Weights of a small transformer language model.
Size: width 384, 6 heads of 64.
Architecture: LayerNorm before each block, learned positions, no biases in attention or MLP, tied embeddings.
Training: a variant of Muon for these matrices, 467M tokens, 7132 steps.
Each number is 200 + 20 x the weight over its row's rms, rounded and kept within 0 to 999. Layers, rows and columns count from 0. The size before them is the row's rms in percent of the matrix's.

# layer 4 MLP down, 384x1536, rms 0.0744, rows 0-54, columns 384-511
099,226,238,198,186,177,169,241,199,226,195,224,171,183,206,239,257,199,210,234,196,178,207,184,207,186,190,166,218,174,206,177,206,179,182,187,189,232,244,232,203,228,207,213,179,211,198,228,222,195,172,202,194,225,206,185,203,195,191,180,214,220,222,174,205,211,216,216,194,223,229,195,240,169,206,189,218,215,220,198,197,202,193,191,186,216,189,211,223,214,209,201,184,206,192,219,176,220,180,174,206,180,216,187,196,168,199,230,167,169,231,176,181,218,197,182,171,208,202,182,230,195,192,217,235,188,210,190,194
099,200,199,189,193,190,216,211,217,215,227,233,184,223,208,207,201,162,205,198,187,199,194,219,180,193,219,157,227,202,192,198,181,196,214,192,201,202,203,173,186,192,180,227,215,240,198,214,222,204,172,213,243,160,209,172,214,204,210,182,183,214,183,217,216,209,225,189,174,169,185,211,214,230,157,194,233,212,208,191,172,185,199,237,199,205,194,218,191,195,196,238,218,188,203,211,211,176,225,186,244,198,196,199,201,190,204,191,202,164,202,166,165,195,208,206,167,206,213,178,187,214,185,175,202,238,196,211,197
102,196,229,227,206,190,213,193,215,215,176,195,229,184,202,217,165,170,199,186,169,180,208,226,201,180,233,193,207,227,207,205,207,193,174,205,217,215,210,198,195,209,200,219,197,188,224,191,202,202,186,174,175,181,213,192,191,193,207,149,213,200,191,183,210,200,181,234,183,209,182,190,219,203,190,227,213,177,212,198,183,184,215,199,214,179,194,209,215,215,193,166,198,188,190,185,185,207,200,191,176,169,185,193,166,188,212,216,187,221,188,222,190,155,224,134,196,196,193,207,219,200,211,208,179,219,194,204,174
101,185,223,218,207,233,195,185,275,212,204,171,179,210,201,182,193,173,205,196,231,181,245,194,187,231,175,208,177,213,234,175,191,189,232,183,218,234,166,193,207,176,231,193,216,236,207,212,188,142,196,195,217,181,199,182,194,179,205,224,210,187,208,171,207,217,193,208,197,200,214,245,231,226,194,193,166,197,194,155,213,212,199,203,159,212,203,211,189,221,185,207,171,208,182,176,210,199,193,178,187,212,219,169,215,210,195,222,202,192,171,186,204,233,236,192,214,204,175,182,200,195,225,196,231,198,178,185,194
102,184,197,211,195,223,228,185,156,178,184,233,215,210,204,208,187,194,157,229,199,183,202,211,188,204,192,182,196,221,187,196,172,226,173,203,212,243,198,239,190,194,217,192,207,203,198,210,201,217,166,170,257,201,173,155,181,206,174,274,191,203,204,227,234,205,231,237,219,222,177,207,236,193,219,208,178,194,206,204,206,189,180,214,221,238,219,195,170,201,183,211,181,194,223,157,199,203,183,228,198,189,208,186,207,191,207,225,186,215,182,215,188,193,216,227,237,185,189,183,243,186,182,213,210,255,198,204,171
096,202,176,221,170,212,209,208,207,196,191,173,179,193,188,170,203,186,204,204,194,205,188,197,220,182,205,212,171,236,194,203,224,252,197,206,211,177,233,209,197,212,208,199,196,223,225,173,188,211,171,207,216,232,182,211,191,197,193,196,201,197,205,205,174,214,193,223,206,188,242,231,232,193,226,167,170,204,188,199,214,203,236,189,191,211,181,216,185,191,203,187,200,209,246,219,222,177,202,168,172,174,149,177,195,207,212,195,205,144,149,208,197,193,183,231,188,215,185,195,219,211,203,194,206,223,178,193,193
104,192,186,228,197,196,194,195,205,205,213,214,205,212,165,173,211,193,212,225,163,206,164,207,189,176,203,218,179,194,184,218,206,178,183,200,179,218,191,181,206,191,218,200,223,198,190,173,213,197,190,199,223,233,188,235,215,207,202,178,196,206,201,188,204,209,170,181,191,195,199,229,212,204,183,211,204,185,208,226,173,225,192,164,185,224,200,194,149,167,189,156,218,233,219,221,173,186,211,203,202,213,225,171,210,199,177,238,152,214,179,183,199,178,190,214,187,218,182,191,225,191,202,149,208,169,179,187,207
100,204,185,205,196,205,222,234,209,176,187,192,245,196,208,187,215,224,213,208,216,195,209,194,191,196,229,197,226,181,188,204,183,217,167,212,226,209,212,213,181,152,180,206,217,215,199,212,214,142,193,192,208,221,169,196,212,223,232,223,208,182,208,199,236,244,205,228,190,188,210,215,218,206,138,207,187,190,180,199,176,173,202,240,152,216,219,178,207,194,185,228,216,215,214,204,197,190,217,212,184,199,223,196,229,196,197,190,230,207,196,199,216,204,197,193,204,185,195,203,163,191,198,205,189,206,240,182,211
098,163,207,189,193,176,215,171,187,203,141,217,211,165,193,197,200,192,184,210,162,209,207,179,219,190,238,178,181,192,212,205,208,205,218,200,191,189,196,210,209,209,175,219,168,209,254,208,179,172,182,198,199,192,186,213,203,218,226,220,224,209,233,227,190,180,181,215,185,201,174,221,211,182,230,179,211,209,191,203,186,198,179,218,195,176,212,190,187,213,188,187,172,195,193,196,178,203,203,208,191,223,200,176,207,193,202,162,185,186,209,198,204,211,190,191,215,217,197,188,177,185,174,201,171,181,199,212,178
098,206,216,186,190,165,156,187,192,218,180,203,201,170,192,214,191,224,194,201,192,209,193,162,221,187,219,216,188,197,169,170,184,187,212,200,179,221,203,189,190,203,208,219,200,222,224,241,219,214,196,191,222,192,217,203,219,214,164,179,187,202,207,159,221,202,201,159,195,191,188,238,207,161,182,191,226,189,185,210,209,188,218,202,196,198,191,218,204,235,192,192,219,186,211,153,206,208,189,157,190,203,203,196,224,207,220,203,169,174,204,185,194,204,222,200,185,228,209,229,205,232,187,163,193,191,192,196,203
096,211,221,230,190,175,225,192,199,173,183,220,192,206,221,220,173,202,189,183,198,253,186,187,187,194,171,208,171,185,229,219,218,177,227,221,163,187,188,177,206,183,168,186,182,189,174,224,161,193,179,178,202,198,205,212,212,211,217,239,207,156,202,208,178,207,188,173,205,185,176,155,233,182,214,228,192,159,226,205,201,196,189,190,219,187,209,171,210,204,219,209,177,221,186,195,184,193,197,219,176,200,223,187,202,223,176,212,184,215,182,192,211,166,241,198,191,229,189,176,189,210,171,182,239,193,191,219,204
104,193,205,182,220,202,196,245,210,201,182,181,186,214,190,181,231,179,199,220,212,195,201,207,170,184,206,220,212,161,188,241,168,207,193,215,181,183,198,184,182,229,227,204,211,214,214,185,184,216,202,196,197,217,206,201,210,198,198,261,194,209,182,201,199,192,208,195,210,191,193,232,185,203,202,184,201,202,245,203,189,208,221,194,165,189,198,189,202,181,181,238,200,192,209,198,204,178,204,186,193,150,211,209,174,220,214,183,253,152,199,241,180,197,189,174,221,218,182,205,197,194,207,169,203,191,232,227,188
100,213,194,161,238,183,223,176,229,198,217,183,201,241,204,200,211,224,194,163,235,170,212,211,184,210,227,212,205,271,162,169,205,195,212,200,235,220,206,189,225,235,220,196,248,182,164,202,218,213,179,177,191,196,195,198,206,217,185,206,217,199,202,228,223,210,183,164,206,200,209,173,208,210,194,204,222,174,214,210,213,202,191,227,193,205,185,211,197,205,193,221,205,165,213,234,206,205,194,188,190,175,204,228,240,214,169,237,189,216,210,206,182,252,199,168,218,250,226,219,197,188,191,171,214,175,196,187,196
101,204,199,175,188,186,212,236,230,196,191,225,176,194,198,208,197,194,196,192,199,198,207,187,211,202,180,211,213,204,222,208,208,198,196,187,171,185,182,242,187,176,212,219,203,189,180,185,167,220,214,200,207,199,153,162,181,198,191,220,181,197,209,212,205,197,198,183,209,206,227,183,183,205,225,189,218,198,205,234,210,215,164,232,193,220,234,227,215,214,211,192,219,221,223,168,184,202,170,171,160,192,205,224,203,178,204,204,172,229,229,218,198,182,197,217,169,173,190,186,200,183,189,203,204,197,180,184,189
101,182,197,210,206,173,212,199,192,195,229,208,202,231,182,191,194,213,210,171,176,208,210,217,205,199,208,207,162,168,169,203,196,174,178,186,170,167,221,245,194,214,169,210,173,203,179,199,206,238,225,213,187,196,217,221,211,193,210,179,207,206,188,210,185,231,175,213,207,225,194,187,218,168,191,180,167,209,212,161,234,202,201,172,188,209,197,220,240,176,175,207,210,200,195,235,206,190,194,199,218,220,186,190,193,228,186,198,190,183,206,192,199,207,182,165,207,202,220,191,204,189,223,203,185,226,225,228,199
103,222,205,187,232,195,178,182,180,214,185,182,217,225,213,217,205,228,215,178,212,169,186,184,213,207,183,196,192,215,204,190,225,218,184,215,203,159,193,207,214,204,202,225,195,175,195,182,201,207,189,204,215,174,193,204,237,214,183,211,229,212,191,222,187,209,211,228,177,226,218,194,200,201,224,197,204,220,161,201,214,173,195,220,185,206,234,203,218,220,208,200,213,225,188,218,198,195,204,199,229,214,208,213,202,168,185,214,179,196,205,205,205,232,207,212,206,179,206,194,211,199,202,198,219,234,199,197,199
100,205,215,199,256,214,214,207,185,188,199,202,230,213,173,169,238,212,255,189,197,202,171,210,238,187,211,193,189,186,179,189,212,223,219,213,231,196,239,223,205,204,187,191,199,190,206,217,216,205,202,210,217,168,185,223,208,219,184,218,187,201,205,185,180,221,185,212,210,231,182,202,197,199,165,200,206,166,202,204,201,206,200,223,193,160,201,170,213,252,199,196,175,212,209,155,196,219,236,195,200,188,163,187,201,218,193,225,190,231,183,203,186,199,213,229,209,208,206,186,174,193,196,172,208,177,229,180,178
097,190,211,180,204,181,176,187,173,248,176,180,185,204,211,204,169,184,213,175,216,215,244,212,234,208,195,198,219,194,202,183,190,209,210,215,175,195,210,175,202,200,188,201,221,211,186,194,179,219,238,202,204,233,213,190,181,204,197,211,179,161,210,200,185,220,189,206,220,211,177,198,230,197,198,219,192,173,156,234,209,178,226,204,198,165,210,231,208,183,173,153,163,215,224,180,197,180,190,167,176,198,219,194,195,198,211,185,193,200,194,217,223,218,206,213,207,198,208,186,197,251,205,197,188,180,181,196,189
102,192,225,182,189,228,227,220,206,235,199,181,225,193,181,237,211,194,208,193,209,178,221,190,201,191,176,194,213,199,186,201,199,191,209,219,209,191,184,186,175,205,201,232,218,213,203,226,228,172,191,194,172,168,205,171,238,182,216,182,172,206,214,193,190,238,210,193,186,225,222,202,166,213,164,175,204,200,215,206,199,189,201,210,198,190,213,209,199,232,252,195,184,165,220,179,174,182,203,203,191,197,180,226,202,189,186,225,203,227,176,201,183,213,215,164,221,228,175,179,205,188,187,194,206,215,194,191,220
102,191,190,213,186,195,181,178,214,171,187,168,179,184,240,212,207,216,237,235,201,127,198,176,233,213,223,206,200,197,174,195,170,150,190,180,209,191,212,183,187,249,181,229,182,191,208,220,180,184,247,178,218,188,166,201,195,197,187,201,185,190,205,210,220,174,191,228,176,171,234,205,188,181,179,166,248,178,172,200,220,155,204,187,222,164,179,202,217,213,226,193,176,208,154,231,187,205,238,197,194,220,169,206,229,202,208,164,210,185,202,195,174,216,231,196,209,251,195,189,229,168,194,206,210,180,169,203,214
101,211,174,238,160,229,264,198,197,214,216,233,197,182,186,181,237,212,213,215,184,212,183,186,213,188,226,210,180,210,154,223,217,190,205,182,169,243,202,205,184,170,213,212,187,198,206,182,174,233,200,196,208,200,208,217,225,193,168,181,191,186,205,211,169,213,213,170,195,185,171,217,185,186,195,237,169,194,210,185,158,189,183,195,199,207,203,222,211,202,205,162,220,248,203,204,201,184,198,196,210,196,208,225,201,194,197,206,205,201,221,183,195,236,183,197,172,189,214,244,200,235,183,172,215,264,176,217,222
100,210,221,197,209,217,221,204,180,181,212,229,179,194,185,178,245,236,193,195,190,224,202,181,200,174,212,215,232,219,200,185,199,219,190,210,208,194,215,234,194,177,146,231,190,194,119,208,233,203,177,210,195,178,234,219,173,211,191,189,215,193,194,209,198,196,197,197,206,239,210,196,175,213,184,169,196,195,179,223,190,171,202,182,235,204,197,185,169,149,186,229,153,208,195,194,214,183,205,200,193,205,196,202,192,193,172,204,180,228,204,209,199,204,170,223,220,174,219,180,210,195,186,212,166,179,183,180,189
101,196,214,196,242,154,224,176,169,202,211,183,215,164,187,233,158,208,177,188,219,231,197,181,208,212,194,229,231,184,202,165,214,219,225,190,201,204,217,199,227,166,226,223,193,186,186,222,208,242,191,210,210,179,194,189,172,159,182,212,209,204,204,212,202,187,202,221,191,206,195,236,227,199,215,167,172,211,195,213,203,199,204,189,226,213,204,190,187,184,181,191,209,210,200,184,173,192,213,185,192,195,192,180,207,224,206,200,167,200,207,219,169,209,236,230,164,192,202,210,211,180,200,221,213,172,177,176,165
098,218,186,221,226,170,200,207,200,249,193,204,197,151,168,175,211,188,193,194,236,198,207,172,172,250,190,201,220,179,203,229,227,183,220,199,183,226,202,219,177,182,127,224,210,219,215,207,234,168,195,171,221,181,151,222,197,192,218,216,199,215,213,230,173,183,223,206,173,169,188,188,198,179,242,192,182,192,164,180,205,184,214,180,194,201,174,222,189,261,166,167,162,219,218,203,214,203,189,180,216,203,163,232,191,157,188,178,206,227,209,210,199,213,221,243,225,232,216,164,161,210,246,207,203,220,168,203,240
101,211,226,206,250,189,185,219,177,205,191,170,176,176,218,218,223,200,191,206,209,228,183,186,195,211,200,229,198,171,201,185,178,194,226,178,170,180,216,229,185,200,198,189,212,222,237,170,197,210,230,191,181,198,193,197,170,215,197,171,202,207,174,183,241,231,210,192,201,201,201,203,222,191,203,214,200,186,189,213,222,197,210,180,162,179,246,194,217,216,247,193,202,178,169,172,192,177,222,184,214,232,189,166,180,183,239,214,178,217,213,210,216,194,224,222,206,181,248,195,184,198,198,201,214,179,184,218,220
103,193,177,232,171,216,171,214,175,227,177,214,190,199,191,197,228,211,210,210,200,202,179,221,228,170,212,172,171,202,164,223,200,206,208,191,164,209,196,210,202,224,190,217,198,214,204,204,221,170,198,192,189,178,216,217,203,195,224,232,183,217,190,224,225,228,195,210,195,204,162,215,201,198,194,229,202,218,241,188,208,208,193,179,202,217,179,222,193,231,178,200,225,217,198,219,192,212,191,194,194,209,130,203,175,193,263,179,215,211,189,204,200,207,188,203,162,223,211,202,210,173,232,203,190,196,207,223,194
101,217,214,194,197,192,242,218,211,196,210,221,201,222,212,211,178,215,221,200,247,217,219,220,180,218,213,195,195,213,206,177,167,217,181,168,210,214,228,204,238,220,172,171,195,199,189,191,196,160,212,187,200,216,216,211,185,192,193,205,204,170,208,177,179,219,173,185,205,178,188,184,186,218,206,187,205,205,205,214,245,176,219,194,166,177,204,208,199,223,201,223,204,198,199,227,173,214,203,211,230,210,191,188,179,179,202,230,193,165,178,207,188,191,189,215,217,225,202,209,197,176,221,175,165,180,195,188,173
100,219,194,210,223,209,171,208,186,182,193,202,198,188,205,192,217,225,202,197,185,217,225,216,238,233,210,215,215,206,169,201,211,209,229,211,192,198,198,222,202,166,211,231,235,178,212,178,210,190,233,208,180,185,186,225,200,164,207,180,214,223,183,218,200,195,175,182,239,210,206,197,154,211,227,200,262,206,214,230,204,219,194,226,199,217,198,217,210,216,177,184,222,189,215,208,192,228,199,213,171,172,148,194,218,185,190,215,227,222,177,204,215,201,206,200,199,236,209,212,199,184,206,218,226,226,205,206,213
103,198,205,216,188,210,213,191,207,222,219,208,178,204,203,221,218,164,186,221,190,159,202,197,157,170,171,197,203,213,248,167,212,210,221,196,202,233,201,211,207,168,160,208,162,185,175,207,196,171,199,188,225,175,170,204,203,195,222,234,220,195,205,209,179,183,172,240,201,219,194,198,211,173,179,217,187,194,190,187,181,200,184,211,208,218,177,187,199,198,196,189,174,197,175,199,220,245,176,229,205,169,201,184,217,180,191,207,183,176,188,210,240,204,202,245,156,213,186,189,194,197,189,208,222,171,195,210,183
100,237,223,193,204,189,199,179,170,166,209,228,205,242,193,205,179,231,184,150,216,209,200,183,193,221,199,177,192,174,213,186,173,174,176,202,197,197,183,196,197,195,192,220,188,245,181,217,188,192,196,147,188,209,207,187,199,223,212,219,220,168,195,193,184,211,233,194,200,155,215,178,233,233,217,198,243,219,215,252,212,193,170,240,195,236,227,213,202,241,210,222,193,208,194,212,196,201,211,210,219,198,215,207,164,212,219,173,215,215,203,203,174,217,221,206,220,202,200,218,196,184,203,188,223,228,210,204,197
094,191,217,213,214,208,257,202,198,236,190,206,171,182,202,179,190,246,206,203,203,209,231,199,219,209,164,189,197,210,206,194,188,203,178,187,152,188,195,217,239,177,204,221,210,201,222,209,221,211,167,158,209,197,191,173,181,195,180,156,195,213,172,202,204,181,173,216,192,202,195,220,200,203,194,202,190,255,206,194,227,202,200,175,215,199,232,238,213,147,175,160,201,228,199,180,204,212,191,216,197,201,200,198,226,199,201,178,225,221,204,214,212,188,206,213,186,172,209,187,232,182,211,196,186,208,210,204,194
099,181,160,215,184,190,255,196,213,204,214,215,199,194,193,227,198,211,183,201,171,192,227,192,223,212,210,218,191,192,192,177,211,210,241,199,198,203,202,218,197,185,185,201,217,185,244,162,173,186,209,198,210,193,216,176,194,198,184,196,202,222,195,205,194,193,185,167,189,188,193,190,221,158,176,197,215,175,213,181,146,169,204,212,206,191,200,211,178,234,192,201,216,217,238,195,201,193,160,206,206,135,190,146,196,205,202,234,227,198,187,203,208,194,181,206,217,218,213,224,193,220,178,184,165,225,189,212,187
100,166,224,165,225,182,199,187,226,208,227,221,219,195,216,215,211,193,165,192,194,171,212,224,199,185,199,170,189,178,222,183,160,118,187,183,168,225,239,188,210,215,183,216,197,231,190,226,199,197,195,155,245,191,177,200,204,195,215,185,152,218,209,198,220,201,226,193,206,205,244,249,201,193,220,178,199,166,221,186,199,216,160,210,234,178,225,189,211,166,173,238,221,218,210,191,198,164,179,181,205,204,179,200,234,270,199,187,219,248,219,213,198,189,204,206,177,186,208,198,227,170,188,177,218,220,193,225,215
101,180,188,192,181,225,187,235,216,170,225,188,218,184,193,243,182,205,198,188,217,189,217,235,264,192,199,173,220,186,185,182,190,215,196,182,203,174,190,212,194,185,230,228,195,204,194,220,167,196,203,190,171,177,185,229,222,197,171,228,168,231,185,178,198,210,180,174,170,179,203,166,201,188,153,232,204,227,184,214,227,204,203,213,206,213,160,200,214,182,203,172,198,201,195,163,179,148,209,192,194,242,189,220,189,204,158,210,207,214,202,196,206,184,194,209,183,203,196,220,237,195,216,185,189,249,200,166,174
101,189,176,213,233,214,212,162,173,194,191,203,203,169,226,174,196,184,217,184,153,195,205,205,202,189,216,212,218,198,203,196,206,216,195,207,200,214,181,214,181,168,231,209,196,163,185,204,213,249,207,200,199,208,174,216,210,163,206,215,223,186,216,203,205,228,199,209,240,211,185,202,169,157,197,220,213,218,203,206,150,175,184,183,200,183,217,226,184,209,197,203,196,196,222,232,182,211,137,221,235,169,197,213,161,190,220,183,198,213,190,196,211,191,201,200,223,182,207,192,186,183,165,191,239,214,211,218,234
097,226,194,155,206,229,203,225,212,186,180,198,204,202,199,184,168,202,205,226,184,176,174,208,194,197,207,202,222,193,212,190,186,235,226,198,170,150,196,208,199,232,204,218,198,154,237,218,195,209,207,187,184,163,190,194,179,213,181,211,178,230,214,184,185,227,219,178,217,202,223,215,174,192,182,203,168,196,189,190,183,185,183,194,226,207,173,156,203,198,209,258,165,180,196,197,166,215,157,217,175,203,197,207,219,205,153,194,185,200,219,218,218,190,180,196,204,218,204,181,197,185,176,205,174,183,195,207,185
092,202,213,192,191,211,173,167,166,207,210,187,207,231,223,218,198,210,188,204,196,169,228,208,211,184,215,198,198,172,210,204,204,216,169,177,163,203,229,172,223,212,210,217,190,240,225,210,175,189,233,176,194,164,215,172,224,188,176,234,163,208,215,191,237,217,215,185,234,196,208,187,205,202,193,159,199,214,202,177,207,243,188,234,183,165,208,195,211,192,189,237,227,204,228,220,189,207,189,219,200,172,217,229,215,204,239,183,174,235,208,179,188,198,212,172,211,245,188,182,196,175,187,185,219,211,206,187,215
101,199,163,199,199,234,190,202,145,228,186,196,190,187,194,200,202,187,205,199,191,208,207,161,185,195,186,208,217,212,227,213,199,157,215,212,207,193,173,172,194,173,167,176,175,195,189,207,213,193,205,230,185,214,234,183,186,175,198,180,194,198,198,199,211,202,228,187,204,191,216,201,185,179,187,239,161,195,243,156,211,177,181,212,199,212,216,228,203,194,194,191,179,205,209,195,249,237,176,167,185,191,214,245,203,212,209,231,209,203,185,207,212,178,209,195,178,172,191,204,213,229,212,207,207,177,204,203,223
099,164,230,204,193,203,225,219,156,206,194,212,174,171,182,181,204,209,167,237,215,182,224,177,186,206,186,235,199,202,232,202,193,242,200,193,220,197,230,195,192,165,181,208,194,214,227,201,175,163,196,159,207,161,262,199,204,218,215,196,198,209,195,184,195,188,218,205,194,214,188,220,216,192,188,219,196,213,188,221,192,190,204,190,205,240,214,219,217,226,202,217,206,206,186,231,204,185,165,218,194,181,198,213,177,190,215,204,216,207,172,209,217,210,215,209,211,161,219,170,223,231,225,197,212,188,202,202,214
104,213,203,209,207,204,190,187,207,213,227,200,182,237,186,194,200,178,202,174,142,224,193,216,181,195,176,192,193,170,237,178,193,183,178,177,212,220,219,208,199,228,201,212,171,163,223,210,214,212,194,202,209,208,227,189,194,199,217,178,226,182,214,208,188,180,163,173,209,180,185,216,228,181,203,208,214,225,128,218,170,180,168,228,184,195,213,211,243,206,162,176,217,189,218,154,188,185,161,195,163,184,181,234,212,179,174,227,209,227,215,210,175,186,211,222,190,218,220,218,200,208,222,189,206,208,179,162,202
101,197,186,173,205,177,214,221,190,195,237,212,199,190,189,190,177,212,198,219,196,195,198,185,230,183,200,169,252,148,201,182,170,209,164,179,193,211,215,219,198,179,159,222,221,199,206,212,182,207,205,198,208,192,147,169,222,208,186,251,202,225,202,191,165,196,207,210,208,221,190,210,196,219,213,176,191,184,201,232,198,211,197,211,179,218,184,174,173,206,185,206,222,196,190,205,231,182,232,228,224,221,216,198,178,193,206,194,161,221,186,226,202,214,178,202,208,175,215,208,196,234,181,196,183,208,163,173,239
103,230,175,171,227,149,190,207,190,196,212,201,209,193,239,194,235,233,189,184,170,158,177,226,160,214,230,215,193,215,168,201,215,178,223,207,167,222,175,203,222,201,181,186,226,211,194,192,201,181,210,182,215,228,186,172,170,227,189,215,165,185,201,205,199,221,180,189,184,192,222,191,196,243,216,197,201,182,204,211,196,201,188,159,218,204,230,227,183,195,171,192,239,146,173,175,188,224,228,178,203,225,181,224,213,192,208,212,214,215,205,208,216,208,178,206,219,191,228,193,208,200,189,217,198,172,194,202,219
096,177,182,247,169,228,194,208,192,191,169,210,193,178,213,209,176,211,213,212,197,202,216,203,183,190,209,197,180,202,181,185,220,184,214,175,219,214,190,190,155,255,200,170,172,183,225,182,236,235,206,209,209,207,207,196,172,191,209,197,193,189,205,232,209,189,179,238,175,219,183,176,217,212,168,225,232,170,206,181,166,189,200,225,191,220,153,216,198,174,215,180,219,209,183,207,207,168,196,211,184,207,185,218,186,202,213,188,212,173,225,196,198,173,240,202,165,199,245,181,206,247,220,215,173,225,221,181,228
102,190,203,215,209,218,172,201,194,215,225,208,205,212,205,187,168,238,176,229,200,188,187,201,217,190,168,192,200,199,184,195,166,167,175,190,198,205,214,173,180,180,198,217,183,193,202,191,230,181,185,179,180,169,192,184,227,183,194,184,213,196,220,201,194,192,200,207,203,180,184,199,185,217,188,168,237,191,215,189,187,212,188,168,170,200,192,205,215,171,204,198,197,191,178,225,159,187,212,188,196,177,202,208,213,158,159,210,248,205,195,203,202,208,207,179,202,221,211,184,181,203,230,197,182,236,203,188,247
100,180,219,189,168,196,219,182,215,184,194,169,193,204,225,211,203,214,208,206,226,193,193,215,195,185,159,217,190,174,191,212,177,232,196,191,228,211,176,167,208,206,230,196,213,232,211,206,162,175,217,165,199,210,196,212,213,216,227,191,202,221,158,238,200,204,199,201,198,195,183,205,214,214,228,202,191,193,240,175,206,184,200,176,220,188,179,220,220,148,198,182,201,175,193,194,193,199,193,176,169,214,199,222,197,210,201,186,187,215,212,238,203,201,209,215,182,206,195,212,200,182,186,182,190,202,199,185,203
099,203,190,201,218,164,195,205,196,226,192,204,205,229,238,210,183,186,209,194,232,194,174,187,228,209,217,204,194,206,245,181,182,206,198,197,191,197,162,200,190,192,189,189,178,187,231,208,174,198,162,208,220,180,187,208,208,165,199,193,190,187,153,212,210,145,241,217,203,189,182,191,161,199,185,207,202,227,172,238,206,190,199,198,204,193,190,238,206,227,186,161,152,223,200,198,196,188,198,183,196,180,219,206,191,223,209,197,209,206,190,189,193,158,185,233,202,221,228,180,217,169,202,222,222,222,170,234,213
106,228,187,170,217,218,207,237,139,187,215,176,190,237,239,164,188,205,176,179,202,170,190,208,226,220,228,180,198,191,216,219,213,202,195,236,217,178,205,210,211,207,195,200,212,222,184,207,194,264,206,216,219,204,189,208,215,189,223,191,173,143,197,197,195,223,217,181,232,207,158,206,201,214,217,154,200,162,218,188,201,192,245,191,199,211,197,208,206,196,183,214,181,183,183,244,205,231,207,208,202,187,177,185,198,229,243,221,218,197,220,201,162,196,231,239,171,205,184,184,189,208,208,221,179,204,210,226,172
102,179,208,205,176,202,169,214,176,198,194,218,190,229,220,208,186,156,198,189,169,197,220,205,196,224,154,181,181,167,168,173,178,218,201,198,206,190,208,224,200,220,206,252,188,187,203,207,216,199,218,222,209,202,215,205,197,192,211,200,228,155,203,212,212,178,188,237,217,208,161,167,178,178,182,212,182,186,202,179,190,220,238,171,193,176,215,203,235,172,234,202,160,199,193,237,202,205,177,230,185,227,177,153,178,198,188,222,204,221,199,191,199,200,180,211,207,216,208,226,182,181,182,203,209,209,205,208,192
103,219,194,198,191,216,226,206,194,187,166,191,181,223,202,164,205,170,208,190,245,191,204,188,210,223,186,180,188,201,219,214,191,212,192,209,197,167,242,235,225,176,206,219,197,206,185,199,192,218,222,192,193,200,204,190,195,198,183,239,208,191,256,215,181,191,203,220,200,167,234,185,151,195,187,200,207,211,198,191,193,213,200,218,231,203,183,210,222,165,199,203,205,204,201,226,211,203,203,212,218,205,186,217,179,211,181,194,177,215,213,186,202,204,180,152,196,205,230,224,198,220,205,240,165,231,221,208,205
097,222,216,205,178,171,174,189,211,193,157,210,179,187,207,187,202,191,242,210,247,185,162,214,181,240,209,181,209,202,218,183,191,185,157,190,186,207,170,192,204,214,196,192,185,170,219,207,195,217,182,157,190,225,203,142,203,217,199,190,225,200,212,174,201,212,186,193,213,179,230,183,226,196,222,184,207,191,232,189,187,179,200,160,157,190,195,221,214,178,168,187,217,191,208,235,211,197,210,195,198,146,171,220,225,186,173,213,169,186,191,175,215,209,223,207,200,201,205,170,204,201,204,196,195,171,172,204,211
101,224,232,206,187,159,200,222,172,176,238,209,182,224,169,226,197,202,171,210,210,186,208,198,203,193,236,222,213,200,196,185,200,212,202,181,223,212,192,189,169,223,182,224,232,200,204,173,194,201,192,172,197,205,210,212,207,211,171,177,209,211,182,198,209,227,223,235,185,206,210,173,188,205,191,184,205,190,161,231,182,182,213,201,238,215,167,216,188,207,202,205,194,233,220,212,233,191,179,211,267,267,169,200,206,182,234,202,204,193,174,181,220,197,207,212,204,196,203,204,173,214,211,220,173,225,199,188,202
097,199,217,214,181,227,211,237,163,205,199,189,209,179,194,177,198,201,208,213,203,206,237,205,199,188,232,201,215,203,193,196,221,178,221,202,199,234,189,196,195,216,214,162,189,191,132,199,175,181,236,196,205,217,197,204,178,181,171,175,220,186,253,201,189,210,213,212,185,222,191,200,160,222,202,202,215,233,202,224,197,186,186,166,209,198,219,180,190,196,203,180,174,181,229,174,194,228,192,208,166,192,222,169,196,225,227,184,199,192,178,215,214,224,193,180,174,263,219,214,175,163,233,254,209,200,191,197,183
100,199,203,161,215,178,212,175,196,170,211,201,143,202,169,204,178,198,198,213,174,224,231,203,225,194,242,191,202,203,184,199,193,202,227,181,231,208,215,201,174,235,196,229,176,195,185,217,215,190,178,194,203,145,216,206,190,208,180,214,204,196,188,209,184,203,197,201,220,223,238,167,165,181,198,213,225,207,202,216,175,207,233,238,210,177,180,199,231,205,198,229,204,201,162,207,220,199,175,187,176,201,181,209,206,224,164,217,222,184,177,188,210,205,209,225,195,204,181,213,191,217,171,213,190,219,211,186,187
104,182,184,170,183,203,223,199,183,221,212,198,202,177,216,198,199,204,176,200,188,225,208,212,190,174,171,183,195,201,180,212,174,187,219,225,230,200,182,173,206,225,187,202,211,192,167,215,218,193,217,208,236,198,196,180,207,203,201,233,219,211,206,220,182,173,204,209,196,217,208,213,214,211,170,170,216,212,174,190,199,181,192,200,196,231,192,214,227,236,201,187,185,184,205,231,205,234,176,200,183,219,240,175,221,184,213,215,229,227,196,196,188,210,179,192,186,213,209,202,188,218,174,186,185,208,203,209,199
099,216,174,203,198,217,238,203,197,178,210,206,219,219,236,171,167,165,184,186,187,158,200,197,194,212,206,193,174,225,215,199,203,223,193,198,199,144,217,180,218,198,216,177,228,189,221,163,190,200,198,214,204,171,197,205,215,199,193,205,200,153,224,197,224,261,210,189,219,194,182,199,209,210,196,241,178,174,191,148,229,195,191,226,235,229,216,205,166,206,189,181,202,204,170,234,193,195,207,174,188,231,201,209,185,179,153,190,228,200,191,204,190,197,204,197,225,215,190,205,179,166,156,186,167,188,192,242,220